config.yaml
hidden_size: 768
rope_fraction: 0.5
schedule: "wsd"
decay_shape: "linear"
final_lr_fraction: 0.0
doc_mask: true
Each number is 500 + 50 x the weight over its row's rms, rounded and kept within 0 to 999. Layers, rows and columns count from 0. Numbers have three digits each. The size before them is the row's rms in percent of the matrix's.

# layer 4 MLP down, 768x3072, rms 0.0391, rows 611-719, columns 768-895
101:473439518450406526463417501498458468535575443521461414445521372547552460481437520541501492433534472477584481462405462497486476505465449506535434471505534481459534489535542524603525445463491408499511484526497468444509506451550559487553476464503619501456471584497577473554514403546530454526567551499559521436548483461468489482569509481560643584563480495561400377551522545564502570475537
101:556532591430503500455483418624528418520591556564551499511482512511542487489518496444486509556501532526443489550480471507489492389500554510551534432445537448494449518558514512498485485524460532516499529449513457445522521563622552450529484415523411515592499483589434510455558456510546396505551460497461529541504487466474519541459420473501435402511517472530531441568516480518531548446510
101:503499538453467535436559463581515638489488568392513523523529551481500544425546507582493493505531483576416515515446601568521529459436509527447573533552544459492551558442509522422534485576466439420451523520483462552520512506479553415379462470542525474557471451530426541476497561494501420558514494507485464536465498552513454460577541531529494435465457502528589417439502400489468489516518
096:496507454472506529395446443478597507470485504515511490591498464520542491559526392537499444491615498451520427493546465545466561493485505554547466566481560458517517538526564484454571478509456538492544500459509530472491525446508478526589546428548611529440387513522450548450521545468453580518439559486518358563553521510473547506445485563533530528497516507445495526546514576477489522478424
097:582472493530485513480454514495541488459406352537530494492513450488549515472400468505446587446464502525468543401458494481392532486538545435492530551494471469521465484554504515485411499518538488492603438551532481379497503541423491507472544502400557517451488581517526421467464440467542504440491472499447534377500452438539552454409501524501439508509472451522518500529528493515555390535499
098:424407518592529506443513469499577443546517417474476531489454463483450444470571439480421597471411493540524390517466513410476438509470480475501372508360545528554514456473544542490581492498439521482392542509424565546492529481397534440478494502573463524469479515496507457529566525500451533482481419482499511450436491361535467511483448575394463476459442575519494545442593509522540454433600
102:536490398524542489516473555488560507469575422543525466495438527467483485475473467499502527521509420396570469456512458454487510499421484553498524491542420505483405480458447549407439423572517395480502451492483464466412446541386591539478545491467399530623536422498533445471509423471484534453546501503590443484425511565464480441517589474484507419534502534612591538501525508523578514554448
098:531477556467473477570481514515450500500469374507552573412574498536481473481499527587469544454620467464463508534516473544494551557516472491488595459494504478515511509521528526491443495594480516450484474546456525608473488503538475535545568596535516571503536484576525456452532533464470544503538530484493500562505446484432572489470538484546548542576476460434502573557470422532488475456537
104:536467548491497499505519451451545519511523434482495483433482501495550549562477647577493460443406482489639451471453554589467450529427453533516444443419390391525499464523581460510479519387474550492498455477490635472420473493402465546497384510470431532516469529446408522479532509595427544468451488488515464512528535523536523501466468489478462394468523398450466567538505445465424556491443
100:530483514602483512535417468459471432442489562407472544503505603464468498427461509511572469468592471421487424523520473453522528413511551510454550588540516572554514401530581450542421455592481530562524440538457456563586460484532458461557486486559371482491458519555502495446510465465531506400534517494517446557478488477513617496491547480515460496459504451433436546459445587564507462556473
098:504477452594526529578540465486548395479436478518487523494498467523563494433508539439516485544418556519502551520500539519478520570408512415532532544559467515457521553536611542494486535463501507492500499487589523546561523485495541582476454489560437492400606434523459465439557492487483518504557514506452451476524454452484520453520448545520443475462497446468503501480460471577488459497431
099:441512511437502477524529512479515494478649527481501455503488519569443569468487536490570470496555531520513455526480449595408455490454503545507481522476426541471500408499533481600549528523482552603600473536532536421460517554522473504518494529529504543415482521601597564542474437552494494460545458514552505508406468534439482507564471533397545598488564483496505575454448440481515526576548
100:477618534568391524468456499640521492514494583528498494484467585516567479488462506449439504466549496561487450558553508501386538426478517561553534557553524492528521485475458510451513468496518462449523490447518525570509533562521552487465546472502517489497507478401453555493501573521462347557530524508481475427476444503484548511522570503510497478465554469489510535424608450439560466496482
097:476507479465465539579605409443558496535666619549567459478558483491427502509474508412500555562381543450523416541577394526477550497446433520503477508551510483468539472476463477512482525556477495395516461519584520538524402488490446584393476560466523434408560424463514553527434590504564451560492516482467495466485498452503524520494477500545521518466518485527499487447474502489514495453459
098:552495561614576502527461440528450499501470418469496562519503593507455441554495493545407550466508572533444562617375556533497465543427453435506601513548493509499456519526530490540466495437463535530466482444477543531462596553507528378503500450519469554520496435541493455490492477576586514513528514515455515404415528477482564479498442407520558458509517558543463553527497470482495405546502
100:456534482483607488567424528615551531566545522447551560430545574509412438508532470486530471431556484488564487606508520511607461452516497483503422539520511503537452402458469522496529549517486483544546525487479508551429481476527477509488572462545477500602540519530508539569570476551539564486427422504455538513511469453555543558503555513564470545421441487504504473483509490512542413501476
099:517580397451568451478549449462530499485541465461481429559495497569595447503433506437561498524490505519541482485495499476535430534548575475494604538524508381470562623529508453538480501529469524415524473505507444436570595510504396453474522444419564502491484493447495607527561552517467517450478476476503554550514543554435452521580554442472482497460508552444529438459441480494520613577524
098:456505476494473493575546472476484523535482535455475490600469504525455584428530521430525564526449429526612575451504510602475559524495362559565451506558507460486624511534500433505631545549486562419467479549511465454453541499601445522513482542527420489489521614391493540539484534550520568463536535498478431404520544534496464554502373473412518541535602521409522474564458470557464473486441
103:425463454524407513499439500485486562532577519406477488482539556431501598468562473386418579543496418594552549489559469479550473518506508585479514577527482582461565506530488496486529474573568496385487459517536487477509574471555507442434477496553434511486533522502408497512453536396536545472476486493472670504531503466514454559556498498452470485458430527468459534558593466489508490516530
095:548484515586575513581418478482514522438481462547499439572428451507553458572445526420531465491544505481508459494529528480504455531499432498516513466450526484467534386477466557573519516518572478532471552481522450469520526527418430422441533453462506584420492523469522567439551466601467443385442500502545529482453455458530456510533520600573501497435518600537434514603513528530543489535500
096:469538530566562432467517533532426489512482518528545505475543510538453503467458446519535490469556514565575532515571541458545521508430471445468533491561708539539585452459483472557533491569473595541462554469475524463438571518472495542566489452504518439415519519453547458542434456542642574568551464504495555576518490530596530556529475553533494511537526640520412547484525515509520483511549
096:568522486532548474528440525496503514476424531517570478415502490530539521552457522436422486477501526533527544499514554444532413467458544439512555502477468547568509528501435459574530494530375461545521522501475561481555458486429590458502525516583472495476481439450479478359496470523423516601487512515481539436516551482473456509451426503485577510503494442472430491556545520485606461570446
097:522499476614446577457464458515564513519540442392518490620511528516627508573475474483483548514530517503533565532602456561535512537590420516391573509455523489441419502482547453517497517519481478427545503467518427430402512440499576530462455610471615566498464473549513460522525533513475465437538466514553442544448540509518499453403486514461480463476584546519433477509481467523512541507490
101:513483489525518472500573504506425553570474510512413517388520398529473510519456522505498462488443522493482563528434463515477433418543451509475455520439538536472439440536491541471382507468552555529429481492466486554461465455555439505529516507508499521546541483456595497688534481456470526541429523507547460479500502565538482551568610479543501434470459494431504552513466494507571621427504
103:515518547534487494560507509553485593502606520560494521474536568521585457411506410448552556563529542505468529403398513552483559491488513457444381528611468518532489505516529586562529472512544516512551547471566521471524419503545444590490509478557282477479511565494452531533577516555543522484456492504517643525526513507537447509400458510522571576495464434540424557522601482504492436540461
101:566584480508418488439534431543400461498485493484501514591475426601353538407419466440479523506425507495409648478504574503467516612511659459548528512452448505428474447451453389496523429601556563429471461562532567477560534581479483489531484547491505612460477508493564462492488582460485498523503467494556525462491539529526554486604546506499537503474501566574527511492418570575544511495487
097:498543511530505523437485412396509516466520551457512483570471539470456496481475498491408614417446575556456480518494498507507523441501517512542459457495497412537419534588500504424454446527495523552440506531501463504487484545585493531574488392528578538510501501456475560543495475421485543409434520493542460576501485565529596528469544477521514489534466521527476510467559431661412524466519
097:456559468513559536409500474599484441547467522512485549458511511475404436467551501521494522568571586542464423437513481432466525541542461560468398550522436462581502480477607551428491454496445443486450504497525422390453468617499505530444519543554393443489464571490564582630508527506566547508467499508468511486511536466450546500471476564406466402516572641600493461519441541476547544473471
102:619592550500469511432465534508536538486437456445477472482432504554541444415499417376563468449505485451474503526493511512532455438398493539559502498444464513461491591491398547480517495472658452499508544540482431498561494503576473532507523463563580474540482500481470453487471640436444490533473547494471490521459435486513469514458557405376480485457414472519591448468442563508540502515428
099:526487502510513516444417436569452509490486489512468498534504512469422530519456630476505584510534469495507449521493530504551482480559508539430413612502446455524528567578477468558362492509512473501495508494519535573558558530445488480445571482467506543531564541504503471536521484443456359572525506485494560528512524543493432501493514453464455511471469570519511616474477466566499382567531
103:467503380420503412491554478431472392378460489506448430498492585485543527555505368445482565516501463452566533450528465397437426507506511483421455577590529475513532464512545449484506457425512469360584546513529462490533487472432534364516450506518611479627510547470512502474535413495539524543507547512486529495418554576580456521501466527479501474484527507498476430459517529572450512533580
101:468473420409555523523433575495529516505426444534593540491491497439481542406488545432507475509488407418464495433459366550459489428551445532541506529435487583472498569428500488434441478603527551481415502475459423427508441475498461490541434525477523551487389522460478454445488593459581535451463487491531561521470558394467477409507466516543505500490546460509516487413572565493472525516394
098:473494384427484506467548416493553513541406471483512472537495520510535517522557385455562498565540486496507535526604585487461466555406511516559473444557591543510481473508533496483448465405538541476578510501483530603433556484571495569515563597526523470501556438437395548491463548595452496433536552495477616492565478400572483520442559513415471469473485422555419458477618534539537604482497
097:392496512585566482554480523468414448522532440486512530619512454536484381429433520468471531324410583523443490451493523517476489414523455465503504435476496481487463470459455497501536489487524499527452468561536500579515558537369487477580610477478503469495516423499465456593449550462448520502516511500591507538462580506466519557535487461524556394518501418417502462470504507528488547477533
101:456566542442451474447461454485543493524442540524478556431522458468361496498478506463447560504570490485430573400491426594520520444467543485541433502535465507527523495520576552504503605512491521492509524450538468532489530528537459510493505463500500418515460500518397570481481579525489591568532544501467469538568484501491436547489469575414482493568520559505478399476437561474511424558430
106:548456556515444481487456505489507601562465450469520503451506457440530515512509501427468525529481497594480467531525452565540500487552524467499482487471516578451593524511457511503458542497517471587511442442491565473397414546503516501509512495433383551567534439509588547411480423467541483400486473488482588528501541398542478492565454571496516536512496545515467425535522556530521484573517
095:540494483521455409426351548449474485454542457550533440515565507555560461512522508516514483520492553464526381419433496440426535532483529518461512450552521606466459435491518496540417551579470438462534483447483433460591471530536501521402482441566576472570504575558440466550545513588564475580553445510498559459501487506471473482502511460520513463415560390533480441464605452490485465529560
098:450528541453530515496441520538472503464391509427497608478500554395478495507383529458538521492469616515576470575497480427461502511485470379421441602488526464520511501466463477474495489486519528501494490494559595552523455517599571451593493557444452468487519536506423517564528499545494476543475489512466584560459484476559523544455568501454532490485518546421460476389479584487576547495584
102:421530357565479536550497516547482463471475548519580474469522477501488512581455471444537491455535454407541480436668520453398454540458511539471476524492431464503465496434558517449545516499505507460527409446435507469516475541532610612446588484443597461483467478469588438616482520523526552481493499490506522479475528541503554473593462445507463559542633563506497502461538546474491567396533
099:491495505543517500409486513522466509513467530424410456476499458478440439542492459464442435471503498582444553489386469496393570394564511476459454523423440432494488521495517548475454456474508493491395510457545534472387496602429570465480529405377453585404511457461475412518508448489449514549466463500459408393536480504419534454464504509545525448431471501568506449472393547511501490518477
097:567474465589506604469470467458422425508490525442438407474496430582539504438506565501473510554580602531483497416477602394520517509582379545517502519431521474504395538497485545490537494463603476577510512480554478430430541508544523572537489488493642447526524435530529393503536506491402395467453400492549499414522457451523516455516488541567534503425465417443517508539511565387480498456510
105:385513591504564610505435483506512431529506468522447555503556437557474491504417484477505512499452497562510494505445517454535503524446536504589559488575460471443468504453534495500594536551470528519561514480480454467563526510586401571452435474614464605539535502556544547379528456448537595486539482491545563585503513538486541569580603489458430588603462511528429532414527524483585479437448
100:565447504487403466623560452468563511527597560539449558444532500473473547455470479533514415480511433499529488518379521551490527528470484509513573448485459496443539470395494535481544500534462549402430521484436464524548484474466494502534429413531502488463455627498459468444526505453543401541528524481512481534478508481489460504569553481391566499538530504585524532483506594537534494543465
095:483515497442529523573512513433446485518573582450426527507453462444437521424507478557409447491538434495425472596521551515504502554545409478544523498472484406439533539460553526504605523490471411488514471493461407584614517539551461518532542472514507520556500498509553499593553497399409513501433430495540394445455495546498544504584557533544496425502533626561630509505473522492539391531491
099:606440432448469479545530502498466462467509611530469455504525482521522495503567515494512410477569506548540531532441509517438449521528468478492529454437491495446535462527426474507478526527535539479569474467461552591571522525366557453471466478515584573462546583515533430466582437503565498492529513498590514458549501492516471566544478416494503463568591621459517515560579586520550504582471
099:538529523473516566527477482592567546486444576539487463459463477458533505564393569462546539496517520590569410483480525495510430429555382465457466520562416559496511519489482531459554535523524512481495453501569500477489555560468454469462440465558433468474480474453542512534566497525428469439509467479450480514480520435570497470465477462547442445497570422538541486530554555397528525460483
101:481500446523451515536470484569553467534621445475533475489549536559524437538363509543549490508444572491548551527563461540509446582414347561577507573473425484488409477532478440468510537459444554570455427536508448420455492535475341542526544440517472493567525487525545551408422578523459493513458555493489510495531502533541523475552539571451524539497512483455407517507545440614499554478489
098:526587485498421513484477505437522469564467545480488543530518543489491431489503566457516453493546579518569446434571518589570463493528422491434520609430601431515495507545657450419452436628462509440496518476589477468435545533506486448612466454557424498535571427523494518499453528508537534509469521505488526524496473510499471547416450533382480461526482497458554496536582559521521467470516
100:475517498510418584475541503510459492447537507468379434458456518497512489512490477549489453454524556507419568421437519569411500493496506475514590441582412510586566549430437580522562459577484379503428518508544528522455405548495422512456518533494415525474437410515492424422447541500596518534410521485450525418493459521489623511412469444472502473580503508520501473545503487581423476528490
100:486507466498596540473558466535467573640482508506451524488541475481421470510433501584598535419527506555470534468530420518431467494616543533535477522466475554569394429454418524536411401497518477474509505510505549423424485501521472523461495517439475432449485550593578473469479538467569596516414428499452527492503550487418490602551601458478505513442512457474421527481437490530501480602444
102:464522453506511540479465547513488455581538572445513476552495533504455540503411524491481420439504545553547416517584473538466529476509501517520433473489576487468532490414554505437493444532457500472477459579525502441563532591550515513508453550520629483547522591496425525546476460468485519630590483510506504505422413635432506534572479518480513514494519451554554606535464484579547590539477
100:436586535569450506485556449457637500507515446470455516483483471522577463505604458495512517465542509548570471491495570556464599557491452516548623443433529436535427519396536534497468603495526470490562459493450551469471522451509517601542462515460511561592511495500392475550467573493465451516397516519583508501438491553461452487498530481484468468504516499484480533482555499461514542489552
101:474410560503515419493587435509512417480535469499396481571523524618423527551467498510589445543462488459441516500502406496520473496547533496482479505542509476471473510489424451479551537512516464559491476490455482437440507601473538508469490425544437476459491485494510483555577540473447510529572479499496485457526528507418477571600480569512523529493380652513454447399451597505516538582488
098:442515407552486544526488458493490451539532445485499460398470553414452551510539490536435516542492454511451554481569475520458483487425539492540612486533585451437456555463513559468449460460375525389485518522477476544530504463418507519443391535489493485482552483384473561467506478538560500537456491492519490480545471539568372532546482473532449431488522469500576583533487533444522561523472
097:475365468451511512446514533661513468475480423544496605422483465540574407526460462471558601528457486467466546504569448451522526455579535535499588546500274507512444487531563416532405450509441448590441536501568492447465554507503514549453469533450600447471492481515530410479551553466527354485524499497522486370499498528578553517550544597512471542462537413580566468572540512420508498458492
100:512580514569432501579464571507562535486524524547512494445492406617428445500624474478610549456494514569513466470550420449535515513481440514506566492542519523488487456384578542488518555573450434551415445458479483498530443442477532601489474453493529419605498470455447467472537508594503525485440470518504478574508454378420465512517534475403466432528520517507608459450524525483496535499546
101:424431573473583471492529446567424517468523471454515552514538384468465566454501517489432515482516500466493474527422463486423573532554521619504541513471413444450532503514473441454499518556506453482548499496541536421347494568558436539501482593542551407486488473456574468567607523488504501519488531501513564559553500521505547513498583446440470428488481565545421519457469487514499419537539
103:531560511420477502463448490407448533509489505533460473569525505517497442524501571445537492501447512343429462477435564470552546482440547515499505479499593444483418464480595474470447559479525527314435531567475432429556458424532474498518401594497486497540523460498523476492466542440443572472495496497523579500499509422504508557384559468459426504478566434465499496483516474564531387508474
096:602590471438483556499492545481469414473385521440548474494489486549421536479466407465523452471429532483542596494462520477554440567520416504491509474528425482523560489494542531455410549554483434458492480531482468491493534411518493513465326468375356514506473554520498481399571471449441468516486487509526486463462545612549477507483426541480497484588495483430420559446393518457500490390514
102:560444546619688517432478540612564522559518524442508469469510375523537440547518515493493418544576442532556507524473535511494460495494519510513485479621472512469505477457447592539457483452446441452565470536476490430534485530551483508516485552508351444460542444540561494537500477440474568473562447514533446480471455530532521527552471485554510531498430486472506548411568560502499465498477
098:455568481534420538489473437497538497527482509483611491489539543494606532477464499554593462467401531461449470443586485490491497581476482530440522444508447553557533416553598478564512484569398491564514477489517529558510503525433440468513452382518532464482529468562492390485426545532476426402486509507484385603537491460543472580493497341475473522457555526517534505523518494494477503504498
103:484502472483431545498490452505495494498422434466474478491504459498468482486536578421451477468472592506448490492595442536404602530476411516491541460480477475481474567508581505476570482451503466532474456462472540442555485601511535474470588530504530507434462446485573516411508546526449482492497480502443469490555516491589467460523485486541501471490507536511507536508529510459513444502454
099:551544475463424518485507569498487415577483487515556560582428485573475479488577496525407585538515563566484518462539534482502471573439555477473522516469439416520525419482554496459481455484522481380445517481523467362466522511512525468392487479499547543486504470546501456494428472521521537454484472516528474445501517382564554477491418492521569454585479454426501440531489476580523449550487
101:557507448500441504513490573490394501437433481509447523418504426517463513550411471553507593481504509447485446388544545460532547521492439499553467452541486514547569513525471524523486508465548440478388447489462521504492538610560536546515560483492556445436524397540537518567502447476546515579486529489538507454444486550555484459493531598525461533623568468500496510480541505523494587505547
101:623459487591464500440523499420636440484471439547471491573467462441557504518561500563484488493451504425473477489469489589582427454563508567486561481489647550495495373472582452476515431454528490450590478476513430428560551539465442536539489599511521445476563501474508440529582497498480535515550477499569519463526524565503525454503542404517495462602485588532531529503508457567546451503460
099:527571475443604461475572555465466571447548535587449393533543547549409445536519489515396536619472544491386691480509514437533480509473458494495395529531495453450526457431523438558380430582437591484613555513530447622473451558477507557507521496572547548438460524517549473487614547499407480473567502506448483528520435414476534523508495490526458498490444538535552484464597450461460589530544
101:502564548545455469446476459528586428441445472475504665450460521539546512454506632494479453521514525615507532544470463506481553514597400573480487485546542454427504479513520487486459576472526484447460451464509506489536574416491500558464557456518484501506512470531567490448493515524512448510463528497496465491487544478563407532507559453557494472443522545426500443555396419535568470505543
101:461565489573434533540451531580433454505467539515455454459447548469452450449536535558493498532476421409500472443517427538469522510551495443500438512549454570480445451499506474508532475468557472527508491520512549596462494430518503407428568519466440462535504522529475529533534509495495532434514466512491476525488532446551530566517572446435455517489579517497536554466582482393450596542512
099:523458486602571436514450457548511530450428514419465396546506462439558484557444493500497562374566479477394487561450486482515570500506429444505431541558496610457498572471511479560448581488386484493428537449512456603455569552498532480474439471436518532487403487518565550478551456535374544569513460498535484448531618460528467451412493561561386507429389542428475459468477631556491580504531
098:521529474522522499397498475592636457530519506602540535490479548495473499515467508477519497514433549556523573492579502496416505447465548501546419493508523486483623504497479474514584514482571483427405568528509578562479499513510502567602520487492582461595443532438614492511470473504505516556600527519512490438436407486554542477522449495508622537508527529401427521601533464472543467488494
097:474532563456471474579576432549565452506514514493472517513426426522577482511623489457529547514494551516535556394553522523480502507524538486488412529495489561452577451441473487468571606491431494483568592580487529424514539548481524524594517464489507393554470583517537550506600476463508489578520447497580496479453515508504448556572436522543463525602479507528545476593613400608500439566431
099:491447460469492468473478414507477524466466461447460495545520554573541546522452506481555461506525457465418537520516496416613385404580503508508450476500548552549476474560477446520549478476467492620453518517560486427434572551514541484386575474500510573467468461536546471531486498568477484576587499487598584478466505522494573471576478474597444408488437481450371427508520478621497542478516
098:472471565491554498504442505594438494527528512483535500495497586547511591584520526459506501508541520534602420520483507489566524585493537471439405552531455490528450451599431509607479538520494582502519622480507483553509529484489494580576574439522447554495463467543459517480490540580451467605554406512541599536452515355521448524566409500468562476502485475535627516495647475554433454535494
101:451552493368447445529451612559442492445478530604549584417454488545539505544469552460440528436519590482493352443411426525465554495531526575493360469559533520478524546543512570422405434540549445494450423473480454584481517540525448448518528479477472451520440478554509526405552482457394520370498531516507456505480473490448415484483468477507531493520483547486490454474468456482471421497477
101:480519497564538477514505509415528469492549479529559543490514514467508543563527445504498458516556535560515573405542522480361448499541492425430419496441389490487483474516529475528532498413491536468483423529487405560558552518575565555415503476450580453447464514532568502414440544518510451506547543477489517450510468498481546590465516461503586529536502520554441539585387511487442522464539
097:475530389466581485530434410420614500474516524491474478527496524507562443530486445484463490511534456487550596534522487409574348522482525493496565504469430595577497414534488519559420474438514456457521485464543526535391579500443373493532562491432471483454449539564547501429422480589465444441482484490489526423518467509482571474520525526470509476455411469366454486508547516515507540587501
102:528380522497451518634428483532502547448599570591467478623510509484538520438587517493466516572531572492435524473516483497513535463565529526531426457543434560522463507561554518501470451406474540517522558476510472458542515448536506474526438514451472569521453533560397525452471462523549529575485490470496578527515587523490475539520496374517417492555514431453606542464425442493507455523468
101:541408471508524524554588545488587467559468507503512488521433609534498471555510520456447544463545541564438553509457463446569482490579495557427569523485472481480568544503574514486517541498554543497459502492554455502457566534533494441542552465483462526474420485503441482587480463469446544397553545479565517506534443542528450541538455462514483492435476433482522566514508593524494493554489
098:512549462447523485481432542486595571513452502490421563551425529439528509423476513507563545502521529441471515516473520543577532551521490512421556390592512544452492633441528515460482485516506442419548598534484539471500521470515484569490413517517508531498490564554531417529500527515569534518535498511476530637527542544532480507504524537477469489546531443487533469487551536478454499519568
095:498512545365499517431496458476461451546422508426429558538472477515490576544567492433483477517613537530492430471488500490516488585421547480516488489444544445425494568560520549457537480396421569561491487443539532506491444483557547521450530465534537570544543443464497579568520589435490508524500573492463569490529499533508463554477375469497448470465413330436563472400492403560475516539455
098:454498519475517536476435464532487542544521463531521549367483495487601488547440522447564499563589493569545433515467560506544523554543520579487404522501499484522533569525490469559543472592526482379557554480473571551556526506501353472571470543458459401531467464449491472474435584539549495544507510505554468469558517545493474450447458543566488451402477496542550467434557532428439487427492
097:560558546497460514605595435558510575501579424504497570442539557467480582523409494474524507514427546481519537546510496473537569606511494542528513444480477476524463421408475498474571556489561552406552520458601558540467539506515442438508483559529540534548528499505550517500415438511454479471506476507453523471508506499500522526500571504457483485520562456473409572418445415496477448575521
101:511584479520462509468590512511563470502500506499526526510546538471483627392506455549509403412525469483538532472476389623449511422498498433450530506584521557442526429490490426483515423543463456401581530482518538559569501513491492584444474487507527459447491530589536461459556502601403499587524581490530479528499450545507460443519488543536484469448570482526358506474509468584566517462497
099:454430454547524579448425542583577589484458474550600521483535489549452496559421382537503586480582433476529445484455440493535449494539461419369541457449459486493575523472481530557537419426416483519456496524481438502528452537426427540510503421551481537495447438464460486510537546487434518366448483503467497384541580446588528446494488470435482478530475467359496588481582488499490549545501
100:473441451575497543574490561513559513562457442483437519514498519576601479508497512512488490527506515604489456586431527529515399480472485539480519499491515558482444482616572496457455516526493569435514439511478530538618441580530537492466540411456436421488508508546531474516447523540490562484525485498432482484462617518477529521511491422466495433531436505484554549529468466438526521511466
097:604552391579451557496453450568548547531458456488439565530481484514444464576560515523415521560503526468479560459608544558605515538409502508530508537413502476435394402429495532484475529544398439460521481533486510451432479412507459506517474564531438528496443452508399559466509467505449513423506545497514581555499577575504449484488460608469458521455568382460482518520444479419451477541472
102:522465491505528426504512510528467609437470489470431500457520468558431524441426470505549533363538588464572504465491454443527588414522497472438510455442507553587493469489473502531560438418462472444481511532497490540514446457507576483489516537635465582506496511482478442476569480505523473499502539526522547481502490397527668511521511506530642501548546467471501493377565427445529405391505
103:575535427502441499568498543496483443561505459474476490567503518551405565502373467539562500524511465394449542505472476460553533570523480418526514552421545500547547479504533569499448626559404470539422449500493524500525490480496440482536560465434486568458512374450460531467510515520442467544477467498520460463529566547557493507525431521428496485484488546466536500495620464484491540497567
098:526538396550496520581573512511485548485484542569451592515517454484513564511496514483559531482502490550424582511526501462477527502434597571484479408523521480500574428479579527563436597432420507494507560502490553538458475426547415445465501413444395512506466511507459482473452468538571463444487537489524421492489465571482494522585578470498460452453502494427359513463511545400522397487448
102:491523471566460466556427517572498519464538463449518444524505547551453467505474442515444482487521490453583516540564473495424550556577507454401531468544487551551485488486536444530486574483488497614511532506525535596574503666535495496489431509533462541526471530518455462572572494491508440483500496513533511552486541505521472558570470496479473517511487453506575520468460435591573553477489
095:544572541488565436477404507550577462468324427499404488616545468555467557494525497427607482406605504614516575426516541478525496390495437519607470404574496555520469391519475497494625510571528466546505449462548616472634553536572528507545567458473450486483549462516430490532524664576609499572501468506486435537446533597506502515478471495524505459554414484469497495544401500465539548479501
100:487535429570491461574519459546530483525515509409516479475566441367443531468466575521475557603410505552432406447497503513470441537485552517489489435503533497488490432612582490564486543464534477452465516461562501619457544543545457569515482511505470529565519531489474559513397435407448505435436525493481427502417502482555409536543462419455495505471531520551563501537478492502506559480449
097:474524563389475505446488488404498565476534523521498481560501539515618367570414502504479581472519497524460386526563516439581558510460472433525479449508499495395481431481442477524485638540485440534483562424511485631474501487483477506579561478531471518519515584511488484466515512492530537432498515491543441474559485525533564530491533473580660501472550506427587503463602506535548431480533
102:533505526582604507552513545445531417471492485523522398553571458507434496444530488493559567525476421469439458552431525531572474520511489475480469474572480528510455505547459560493486554455453503497466465420510527477593492558481411569508481556523482482503435483499537559459486568460518559491522464516545547418525530585544583493463538462538521474481450626536317545449518464436565500381586
097:495492434443534554472518539510552418447516540484442514433567481433468493445510453625482571576531473478451519482545500469552501470435487557523497539591456519548572549518514520485530552519484509495468527480461502564549527546489481559460526573323404523465544460555552503459384473585547553521498451475489568494521506409495427483493595537527456548579540502508531590446495523484457527553603
100:503529498550456459482482506396566490484444452561450529505447487444495534522464392495466527498436523477485432512426481544504506542443480487482498493467526525519467472559480541549499529527493535576567573495438564476518474557483518500586413427541546519466567567479493420452495527511430506442481564486500499488519453441460503392572475517510567525601416522489518420425564446544441479499447
099:489521510432482497476537486562493442410441438480533614545500583497577546613518489454551480500477506532382488436517522519529516465566473434481672478395510558516395507547494436452442586515521437463516448465502564550485550493521577544469424500502479570494583412405591601487624505522531600444569481492499580445462497529497500468533415519415513504552500490467537513508527535559475575423446
099:589474480467534448540520560444480499493523498392559393520486505466622554383546491425508529562388490453551453528565471591429428549567491445503508561531530509482452516515399446455465485525562505471526513430534488528519545467561416436429492477406453509494431519510533427520442506512506507486518460511493479473490509481503529461423505505619587431450450582508441605508517526466442618462471
103:477493514485512509460515465443522527487461505633469456506493427486497453501459469453506414454467440521436529602536471480459445431433427554507579482472509464446468475469470493481529545500498502593514516511498496485566528489553460476563560469510485555512543492456504549517479549594613437528462516513546464563513505485487488521563470500481527404541434578538454560540505504627545542483591
099:544458600529451427496476503456455519519562559505438503526470498544354536484452538507537505474564589550421478449483495510474576452484549392472539455492570515536511384512533486503479517503454499447524473432520579478405443372559501465476525555464576453567547422522561465523503511559511529536452440501418445348522487506496432472586522473459496434497504533525405443527527506491547478473497
102:486510536585344558564505511512535497599494525446470440527514540518505449438544540488484600530498516479602587623503469439474497537465549571537520527525540489580505471445528500474496531454453598545547462507532437458562485478496485505460516501481508544505520427419505488449457499488441519552508479504502464557529427516466565461569595567540460466482465493514495512504526500442470638480477
099:461481495482459539520437601523475491541526455562509429459566387516606469451516488539474440507502382498609380439357425496477542448475491566555496429508507572494537545477445551468519577604529460581456572497575544475518499481398573441508559537496515477467460445503472480498419469548531467483484479502438514518496485558508564477473608518477491538502484546491455479545589463520488458416477
098:523564498502627511452453524543523602453469460447495436451535490457482496589463473490483567484395463556508565442484508520494587551481469500539488585395428463518381481549454444561518528436440483521451596496489428504409570445493530512520547466521396576361447526566491577578437447484500535507524449510493515467504547560400539424462528472538568537404485476514520512488517595379429502437549
096:524502550552442524518475450557443555571505456487641491506560531525621505499470550450469514514525514482521522492480454530541570471490534460513483501536507455570439532472529511460496513589431530503458511494494479551479466543481510587490536486485508530591561519452520524508535501483486543519498520505497528450533545479492363460451519510466518433557496507486558529457518424451535523477353
099:491516487462441531502557545504447428546483430566576460500513479504508501546528453503535431500501486467492571518470557531510445505502441454558554493542453601475552534567567542458475478466498519372530421455411466409470456473520555527529543576469512403557501484588415576469577462489540455509534504530475474502500481573547537460561574494559499511477473514488458484488495595547476414496467
096:514486538407578461539513574540522482520515460490489499419404423368484603543506517431509428522447482535543476614512523531463560495542524489560496525510511478539568599503426479486565448514573573515501514546477487477527434483502457468456480523448540516513500538447538451545611416548576505521529548531528475535502462477566557468528651563514531454518567470500560485432442502535522571547419
101:559590516534563542628458542583547390482514584487479434549581542590570578477507534624507449552538519493395571519469537467511375508551460520500460502568488529558506496487498525474568576537517470489574501574466524501469539482481402527519468380464402570474489514551516554486520503417443525568503456504595493552476460417446524438464443526565492470529576526541520577515497459564506516440490
098:513511392392523510478517494509488514486557578513473445471480560424431503436503581498546471457540534557447551548396610391397562524552436472479565521477462353516561494547413506462523534458548437593530542517490604475397486478447485464421524424467550499487462485523525439554468465482446512527514484485499394454499479544498486485452419496499497480423473490527509417481545462434455521495494
101:514585537484518475587559537562397398486552448456448552576426481421457495535521567556550486497534615525483396574539534464458493491562479506531426524589453568473555551432493514476495517525487469560490523522440525514553482455407366422524532504419393489516513467583455497467567457491417505504506476523451486428516475465481483502535450463481498486615423427429461462541477453453476528529415